Weights of a small GPT-style language model, trained from scratch on English Wikipedia: 7474 steps.
Each number is 128 + 24 x the weight over the matrix's rms, rounded and kept within 0 to 255. Layers, rows and columns count from 0. Numbers have three digits each.

# layer 2 MLP down, 256x2048, rms 0.0308, rows 192-255, columns 1952-1983
151107107095143116184115187163132125157109145111112116145141107052127087140141135138066131133155
135099134098167124142163101122129096163144119115125140104125174178096169116091131111139139141116
131146127171102098138172120135157090139134095114072149120082139179075106149131111119114114158139
108166121139190115143110138141134105108147177123150136111111141164128131104125129141125133112110
104126142124140116110175139134137103118117144131115156108128104137143098183118114148118107160114
091162114148147119122155133141137109108101121139144157117108146140228135159128163101110098098123
125118119136129114157122112126123125154114150187140151108146110095111110123075180093111097146126
159117142111144143132129149151097112140150132105122146162149110124161129119145078119127146106141
130080111158153140148129116174139106119138102102130107185071133124124103119124117124136129101156
103094111161118098141183165141111128147155090128129143120108082155134115179119106125150104102179
094140151121159192131133100127159176125145155092138149120150147108139101150090132157065123121111
140179099126159108109114124137091107112130135130115119144108140173132179097128127106127107112081
098088134169159096108137143092131107150137149154091132131190116121090126140126139128120138112112
130156099167099086162125088124142134143061132167129157111153145104125100118130073125136154110102
138088173143153126159136114181137106130114119169162081137134135161119111160123130142122134089113
161169117094063097098118156157131111113074129109182110150098100127177137127102138075105129144122
142102128139127168149140125098119120132120131152162126137104112140097165167136115104133117120171
110112123070178128087136175148114168133138184130130110127075109137162142162123124152151151095099
118140131138112132135157128088173146127113132107123119144138090162141122135153154165143170115175
159154120130150094125114114166115145131106081111141169156107126120150126125121146148134127162109
120171115132108134188114131158117176131148117140133150133138089108122074091101135170140145151129
092104094171127092117181092125150095138163100121131132076114078135135121097150101112137112125109
180082116152139160104116107079116129127121152121107127108127126106121078155117128181184125072138
113159149119186143111132131130156128137141134107134106108091094161104146152145144131161141127085
098111096166141102145119143135128114150141104107142102133109077109099109126126152096103149136126
117152160156138198136116120116105168131144100162146155106176123099152108130130141153097078098140
123128118118091132092117105134127095081126162093145144087124153115122171144120120151136136117133
105112115128086172121105119124126155144145126155148112109112118129132145113110099099129146161118
159157111142109129189133147135126126132154120138139111125171132155132103126115130162168094092118
078154149138110166137083145126114157127115164124104142109098168123113112116118133121152146158109
124149126136169131116151138167142048139101181113128123189147127144129089113129084138132141104115
137145106086116120061147138123141121152146163131124094152137115117114092125108088126121138163113
135141136176137106112161165136097116121110135099142101161071133139147146160110148109119137117095
112086149142169112138132119124156134120159122142104144142131097155131146104116154135099094148132
140148113130126130087134119134123162132133122124071130084189139110069140114123066135128111143145
190150129124111136162137127127136135121101126090128114092106114124145119128110115173107152133139
158149105107155123086144083112160135127125146110116169106150152162140069097146118170143121153143
116133137145120148169103104099092079165134147144101180173130137130128103111087135179124145098119
107072119170137101154106115103148091142128115143089132163113147095146135118119137119117151133113
161116122128179123118135147129146174111118142166131129093145100168089130124150155158117115140148
139094107143144130140135143083157136115130137111137149115132132123083070145143146104137144134131
139125123119112189135152129132162147107136132129122105116139118131126150103122155121151140106129
083098129126120141170142152139113132151150123135103164113118128138136136131106094097104141056150
123151168127161117128113123126091150124133121088116139154167089129109129133148116114121167141110
126117104150119124134179135137115168117132073119123147140158096095126128113149058113131160106134
089118118135125132074145131100116122152166082089087108121106149149119123147142167116160132133124
116129138100128146133131082115134132107107144154129137125107144114145121172140094124134115137132
155108116167066142109148131128141144138135138166101148163138116125176116137128095111120112158144
091151151120118155119131137119127123146143093115143158129143119088120111163088164136167131134100
110139112113113109064130097111130149118131151135122084142126152098090100150150118117131110154121
173158144153129136182109082118166148132157128150115086086127153091151147140128140165105116101143
160102129141161106069111111160145101130140134145106107124138150096170136172124112105145105115128
173122132143176150106145129091100141132124120128126139126122138144132143138141132165112136161103
152127097138144129125137131097137146098120147145103119156116143117177140141133146123131123117096
136127111126143159110126149147128134139147118115135163122127125140155142107129155135112121133129
114127149103122143097127132090104130125115143105139134173090139136168153154139107138120175130126
122123119171120183127141117119155112115146141160135159150142163113141143109144127162111109141105
089130143106102142117138131086126117130110119159120158129147091107130119148134112172126101110114
138156123125121149112087125105119157106131139147079164092165139150164123163074108103117137152139
151121129127079122135146088138120174181136154115168084141112105141132130127063138107108131136149
121116140156085142109146150116136132125172098104123135119136149067151096112116167138121153113092
177141130154114138132132147151124163111118135099129151136128147132158182127147104165119098136068
071134128136119166153131125151121107161135179138141125120183109154119133181101093122084181098138
131199132094091137113095099146125121161153097090149154117160109135144106148138174135137131095179